Part of a small language model's weights.
Size: width 256, 3 heads of 128.
Training: a variant of Muon for these matrices, 8339 steps.
Each number is 128 + 24 x the weight over the matrix's rms, rounded and kept within 0 to 255. Layers, rows and columns count from 0. Numbers have three digits each.

# layer 14 MLP down (transposed), 1024x256, rms 0.0782, rows 921-937, columns 128-255
155130161099155113134104101148164139157152160116141126111126153144154131106093129153116112114116166122158129153097131134136155140122106104124114130100127154154123156086124098167140142151130114099134115106141110129098085123170113121123150147155081145160109125121109140106074148131143141111148119152146118115068109133113139085090160119120125073145148153145130117128090137104114178162139
160134075127103105168130107173116131123123138137134132103123127159149120139094109154144126102089119142116131125114125135099089138145166094139139131134134150134107130086147116131129149070105124126134117136150120129102063175129100137128139139164172118121146183126130114128145109117131149129175100117097163129167164110154134090095140124091140163127117138109146091112155111119156138103116
113112126151091119104112108121075146126117101156156108149104181098109159141112141142156116125113153124140124176145146138152168128126133129134185160125156096137113158148122141097112114108101110132136118120139097151154150116154124139162170171120125104105126150119127146084157096115137136116124133115113066132131143101096129100150120131178142130141134147173133131129150093127106096110146
122155139121132152127139136138101097132137082137153122150079111115094155137156145112076087116113073102140152136129160106140093163108112126127190117152128077117094190108201126125135140086129118115149128157143079154128155136146118129105092081135142132134108092138103113154132095115168148126137112126129119150117110122112130161158127134153108153176136132136101123147107130140123092101130
151143117131117154112086143139099144159122132123154147100148134096074140146157143144093141139125158136136121124159127140104122118123121139133132118120137193132116165140140108094108132103134138105168139099085115154104104142124166158095108131102174116122110128145125152111153150161087147135160112128096105166139128103183173082094112105123094101160140113140146174108147147113127137097140
161184155109117134123097065125097120133134149115131141107104121173127085118144122071146117126125107099146125087143127153107142147142092142116120096080087127076123123125124158154102138117162141107129148148116152099151181129132067156102113137167126127144097125163183129108126116103120105185134096105124141127091115128136149076136093133098099113083089108109149111111115126097133107100133
116139144127085126114073123112109105102107118156129136138138138166096136086093149126095123133124116133116095147114118145123074109138123104137103144130142148128106103128161146086115148128109123083178091112166113128140132093129110119124084128165115142129090114082162173133148144144128174116118119109128144096155138142101168147167106112128144143132136126132140092089126123089146125073144
123137120111141155155116174149109131125166096148118136094132162133135090125159115102140160109157121120137158115136132113147155110123146118122077167121160145177146152153130101171147131114104129130136141135105130146158136158147192125109151159122145128098144186131153107107169138112157125094119124140113123124096142093101150137075120146110091175126160146097147144140150149125170109121071
134171140132132155142163168119126125116121123156139132073169116150119147136137162114110172094147123144142109138101165106133130140104138128146083106098150136147126087110139123096138126116200124125158091153128136126151142112153108103135136119087118107076108132124103144085134082124146124087150128129106133116115098127138128107094101130100144114151114126144146136125118145135125122121118
096104122123126119122153144148109132142151142088109129129087121129126085148174101076109171109160153124129120092104136167114116079126120104076147124113121121170167109111126078111117123131109104140092115164138070134146088154152150109148095061141123104143141143143134119148128144121110126150117092122108170113140133108117125164144116137128133093100095138158096129095131157153106165155156
101165102106195140145149139125118170115148090108116113148139147155109151151117096105162128128058096120147139132102160092125171085124129145159104162140145129113113135162105145158134147102127102118083173113146140122120121136137102140115117174104150127109121116129160151122140125161099119135098123143136154121114104133124127170116132128113128107137114182130137133143139145131102159092081
113136126135144173140150081096127178134105154108110139105076134147141165132115150143092108119139093116151124078124091155129163119120105142108124157097150128150120142165115147137124132169125135108106153142098078108129134088134117158153156148116149149148119143137082106113153076111158144066101105143103105101132125139112111150146107113119109159105125109121167080114157143122107150117109
123097125061074106159126132168156121117129098109154155153080148143101135107141133159161170143126211121120092118128100187138101142118107132127122122083142171141101174117157118121115146129141120126157166103161105145116137155088152129154148140136096148132099109102140144140131148104134113094109142165131147136115113145118175088115113131108125140140099155131130093102155082128172110107146
136111220126113105117119131122168143149112146167049117070112137127152132134098120133100097147167135111127128124112119123130136140118164169118075109107133166100119124125148106140141117110100128119129117142141128147131150139147102103117112122150144157152117121170149057135146127156109142166103147138117104168141161146139105127147165124135131133113168179126155119132152124134086078125162
150150127102151150103136121172102131145122135162129100101155149117134137126126127117095119147105134161156127148089149096093168125116139109146126092160109147103134116129124102158196115115159135148166172131166117161123184114139152120115126142109110167147153150085142109150112152096128115095134108095155128116095117151144102173045111149127093126087133127091141175116104120124136116178132
117158138155119118143120099137131120121144149128087127136126091168132107125116128142160128120150135095149121108129149139150110142116098143154159104113161131141121154147092101102141111086105101162132109149149121095079119152097122158117181194103140092174112097084121115095178123132139125145153112092140095134124088093161098095150146119131118114115163103115143121134132138134112139165172
190118131098143157142162091135152149104066098116108072146120093087136126137131145122103176145125079107135151094106161117114092150101108086135141100120140143119072132105127103112104092108115135147064129147128128115114157156137142147113104145166097128154161139118155125101174112131122158104090130135158090137127108112147115086078114138090106167084071126111134169164121127136132148110148
# layer 14 MLP gate, 1024x256, rms 0.103, rows 922-938, columns 128-255
081132153129137160175139133133117132079128156046157148168176137121136152120134128114124121129111133145164138131144127114126152150110133097121147127134145120130106130121157098132161117133149142086162117139107081136109148145130135130085107145106139140098124083145154108060118122139168157144088108139123126154153145122099106113096131135100178111114104115145130165142136134104122144149208
106112134113149122106169133149164096121114133142126088128117122149152109099165112137078160142106142157143122098143130114120124137104133133151110176098137160154143133070127136120168139142152161142130131143142116091173090096131165146114121103089146137115096108129148098153092136118122146085106146103112181096108149133093074121155140132080114094147128135124143118148111125131170125089088
132112111115124135140153113109148138135131157119118140071154115118104121086079119124129166143057104110170115151140106121120200096129103126111154151104112119113145123134144142098108160134141146098128145136120117139121102131130140173103124127169138118149096137094122118135123149086101139151108105066105151093135119138135176177100125122083097170166094153100079120112106120127159089152139
110137093118085108181162117100211123105161131091109084163117127089104166114132111135162125128125145123126077141175110134138147113125106142160162167175132143131125160145114134079106144107134120125102127116128084114106122135162125154165174120126143118114117147117137119056154171160129128128144126123111100117172138081102135157137139112099099142096118166096133151139108120157149103133110
094197160134162127082127104122142110108120119109131144124114159128152107136079188068108103134124082133115052127163139105146170138084140124129135104155126143111116117157152129084121150133131139121138165119129164123118134135064091137095108146123136155120122116132120110109102165127113136090137125124119144122098117154131162158135120108127090154120084122104143102159199094142126150152117
094116152141137130158094133106142124154107148146122147089157113118131131149141091132141136113129097154107116119168135139141129143088133137116152135147130125128119136129083134089118127103097117116148130145114124168136132138146124132125116123157151125147128158134121122119120080135104126117117126153136118103125150129088173125147169131118109116136131179137119164072163156126128109116106
131111112156137094106140127153142136122098159143149157161156115121103112144080142114101124169080118126184133135132171101123132144114109099125119139145074140146114131144139131148131099099158129097137130111116101126146153150132167133142072113138154151107130127177122136171139157161099113107098098147138099128105144144115114113168142132140112138104103155145130145135144122094172133110092
103121060125141104106105162150133164136104092092114122138156154112116158141135152108176149098174126163114155098121085130127095130082141151152145148112148093129125142121142119133148121145153122140115151184109119095120105143108129140120145169088121152121089168105113136100150126153120173130092151147109128114097119143135135130111108161094125177119138144115147132140123180150122135154164
128145082098110090109110146114141165147118112114108133153164116125170153131103104152115121092114149091123087108176139118146083104136158130100181081128100129196131107107160153101120140130138141137142142132083132136091137122125135134092097145098132080122117162128167147094107106145108135122114125120126111108168117181160156150137120145118128157125076121108133149144129107120142145117119
118114125150099104122094108123100122113145126137120144080108143161127119116129137150155122111145144104120128126115108132141142130120121128130118134141101170129130155116115126111137081120120188136135101109120112149105157158158168140167118139148120138109163112152118129150127077132094116156126104131112193094100137121116162124122113075125069175139136143114149120122157181063174110131135
139150095153132155124130134142072104119169142133125073117113105133136126126109159090137113121138125094130151136114124123135112130138111115138111117147125122115125147110110120129121115117118144153122104109173142185136108092109128111108123143130071096133157090115109127081114152145109161125129136134109121125150150129131124163170129123118168142068134121115217120154145158063114141126132
136118077109155141149137172111133121130133101125095139120163112126114143138118157111160136102106117181116079129140113142136140093085141163137133100121113118175100141110131113100114134083138126170144101113118154127074087139138122145140111158096189114121147109092124099136094106122122131147115162138128134110125152096120113117158064108123113091165125164102137147130159121075109143147130
136167082053107137144108119111152131056168134124143096140137159107118092144133128102105103126140123116167079140126159119132118147055120122118147081161188148148119159108104116114112095147139142111135114133114142135166139177115156106106143142127146150129112141096136132163125137135116097070145111131190120157086153164116125121132136129181158128128140112136146120114083125121091102091109
120111118128160172138099102090128113100120114159113084109144161100097146129125147099132082097147143145175144129174113132163125113149184145160130126117158126135151148145104152169125124092132130117125119113142105112144159105141099157111108159092126136129128148174116126191087134120090127130143154134127148152139135120129125129082114160126119162136141130115115139165098145156143144150144
124144141091077105147154074124141181129103126135114140146114142171182153153123153112145142135116126118102165142135114116131103125093135126163139159134143100096147129086143115136150154130133124167169134140156157161131132167135107115150159113106079139126086123124113154138073138143130134117156120155074094102140099181136145130106141159106131117082137122153164152102133105138118128157089
122137118174151185106181072110110126172121130116103150122121134163103128097118168137113108141084135124128126130183088147101119136166139132111151113152102134164154188160123122090098169150158129115125144161153138153136150135127116128096116098155134127127139084137114127118099105081122162162092141122155131127104144151155152110091128080153115041129099115152147136121120101112194111110130
143163162124154140120106132154167085149143136141103133140154074148108169127110102104126078111130155132132089109148112147129137087119134093114092117133089180089141163124081143076131136155135138154169115101079139145159125139132134099127108169123146134141126131144109113126175172121132090105076199149127140106110124112130117173107068085176111130133106162104141167117143122173124122115124
# layer 14 MLP up, 1024x256, rms 0.109, rows 922-938, columns 128-255
159121135129126093075086140160095153111109121108164147118160103131121136143121118136151132132119123142126121137151133173122111117168105127162114131177164169131142160120105123127128092117123109110131148089139159169166153118111130137167101115121087121146073127123126123133129116108130080137141145112145119119115129132084109141092072143112157155133078147118081104153151133102138114108132
126143125113158133121102158161111114181148135141110115136123136101129125117117143177117131124190167130098131137114102111072105124117104149149081116125126123133113094109136136141125159135137147122189158145152076116061125136120117101125154112105116150121132124146136113127101175139120101135111146107133140095049105129134137141118113152077130167148126124086131126181122079127144117125123
089160124117121144126130112150121164153140131148166150143100142102132105129148126156197140095151140154146118164094121156097150079129139112129138155137140106124110098094127144130140103121134135079114108121104123161115090106093122114091121095122107147135126118133185101107162132142128095137126126087117129157143128127112105152137148164105109071091149102185140127126100141192163118088115
112105164106101118113116111158123112150107153159167153171145119146093114133124150177130088106136128109138157114137151091171119091134141154113092113114102112122114103136128137155135112130109172135124102133162084126138160102115157150095135125144163121089128149104127074122122127108177128142098190136133150119120173099144142124130165114122151095076152145139092089125150117124128137192144
115132142147136107150140142109110166125152136143139139119115149145159147093172118149096116091101127106098148154116159141119108114167123147171149122139124126124151146136143171168090093138154126174160170123150091145145129133136090105142130142115145134144105120166084138115109162142147117127121148115092108128121123140147102095112081132120119156124141159146128128183116209144145099180132
136097134083140098115116146104177121174138115136135132068159082141131128136127104131131162082148129101146114099163169162123085167148127186169128158147138075116109116099095142135093128127125083117142124140108121114139117140084113129110144085087089156150110136119172091127160126126139128099122134129109110166100120097110142113108151186124138107121102121117132119145127120115143142166142
099092123136139135137085127152124091101091103092123137154112131120086157109141126116138125061144103098123077170138096173121133143128128143118108133134175148070082132130151097133137093121123160115120123117162140145129112112119123142142110125087125150127118148136080132134101125103120097176141134118121150133120091130137114122133154106169094088128116132145122137144160115123125103109116
109146132169139129139147152115193125176115133129121141130142113137148117150143115152157095152148102072139090121147156155160147130120127110157130115166146112136107138143088134152112151146149109135117131132150162156098128171133127090154120146138136134145106147077120156145099089094132090101106128158116146135123146142109135129159100119146105080121114106091102109092134129122143146107099
105150141151116079120105150139106120134156094165120148143117129096141156118136116141127149109147152144102121143127097134171143087107112140107108142171171131156124098146092111131112096149086120108172089150099163181116153119140144128134109141164159077082123134090187120124070112160151152153088164113131131122133164130120147110163076155109103114090192120149120113135108118116116158092134
169148125138109114153105119137144139134148100111151163113149120108118083132145137127115142120105133110076124099137117118123100137098128127132150120151152134140161165169101142137080135113123100161141151150095144126130076126132110095145103157120144112115105134141116156099094139133123160104136100173110125147151148133119100142120103149145124128100133129096094107104134111143138108091101
137097131163104131091109088095101110098129085171130119116165098094158150133128141090149087061082175145143142167165125123139125128138089123117094109117164152140142120102100108089167107124134131058132150114141100145132137079105077138152149112119111115112157085175132121100135131134157131136127113122111097110123140111144135129144111112158092136104121104122126118100132122171119179123143
139132116106106136122108148128113154161153073083122122157118075100136109153121131107134121116121167139152192141139153095130176126126145143081130149116130134112115122165113116129122107089156160113140115145136120104120170147129131145104132139122114141115124128158077177154133126149098115137160155064110119129143143112140139159130125129127071156147121116134094119136131144133076123138128
127123125104125160093088142087112151127082109119117111124111161111156139152132136166162095080130136161116135123131079122130186144092149133160114119140138107112153146126164129107143095105141137160162130120144117173117092101046088149173125134109126100125136103133161135152141124127107141176127165132075130110137164141138126096156118126170150135144123132093150100127129089091115146128104
159124097123165119049105108144158094116128146175113141127109172131106148107046104126134107136158096110124136138149130074133122105111164149124139092107102120103145131116127124156166177096082133123117112126089150132090142121129121160162122107154149149112117116084160114124158124141137097143109138124179168095132114185117121107080101125135166086115144117116156112126126104152117095153108
142154093113136155112141139171132093135132094122154146080115172139144143142116134134169113137155107127129147127138131105128101125128146166140141119147146088111143096105149096123147152114126154108146119148120107129169148104112129121113114169141112134132152082141139096135189139142068166094135175187117126159116141109158148128142136080124144081146157136151156146126155145121083135103129
164112125107131134143072126149115121146137086078118120147124203168162134146118096129141080104123114127077069176116128160121151131159112139135102133167049093110105187095105111108135087117092145117144144101155094108128096131105062098138144123106125162115100135146126102133116133165103105129130158115115148149148174108138112157123099113140173198135145147174147155104115142117149133136159
139122104169100108125188093137126147136127145110141094133191106148133122117123145167172158137126162114103142145113155127137131170105145127170135131119132123130128153111095107119181132139114154131155145159134062138118102132103075097169141148125144122135143116082109144099119154112106146103090125120137120090125091146164100134096106139126116176141126104108138142133141111149118105139132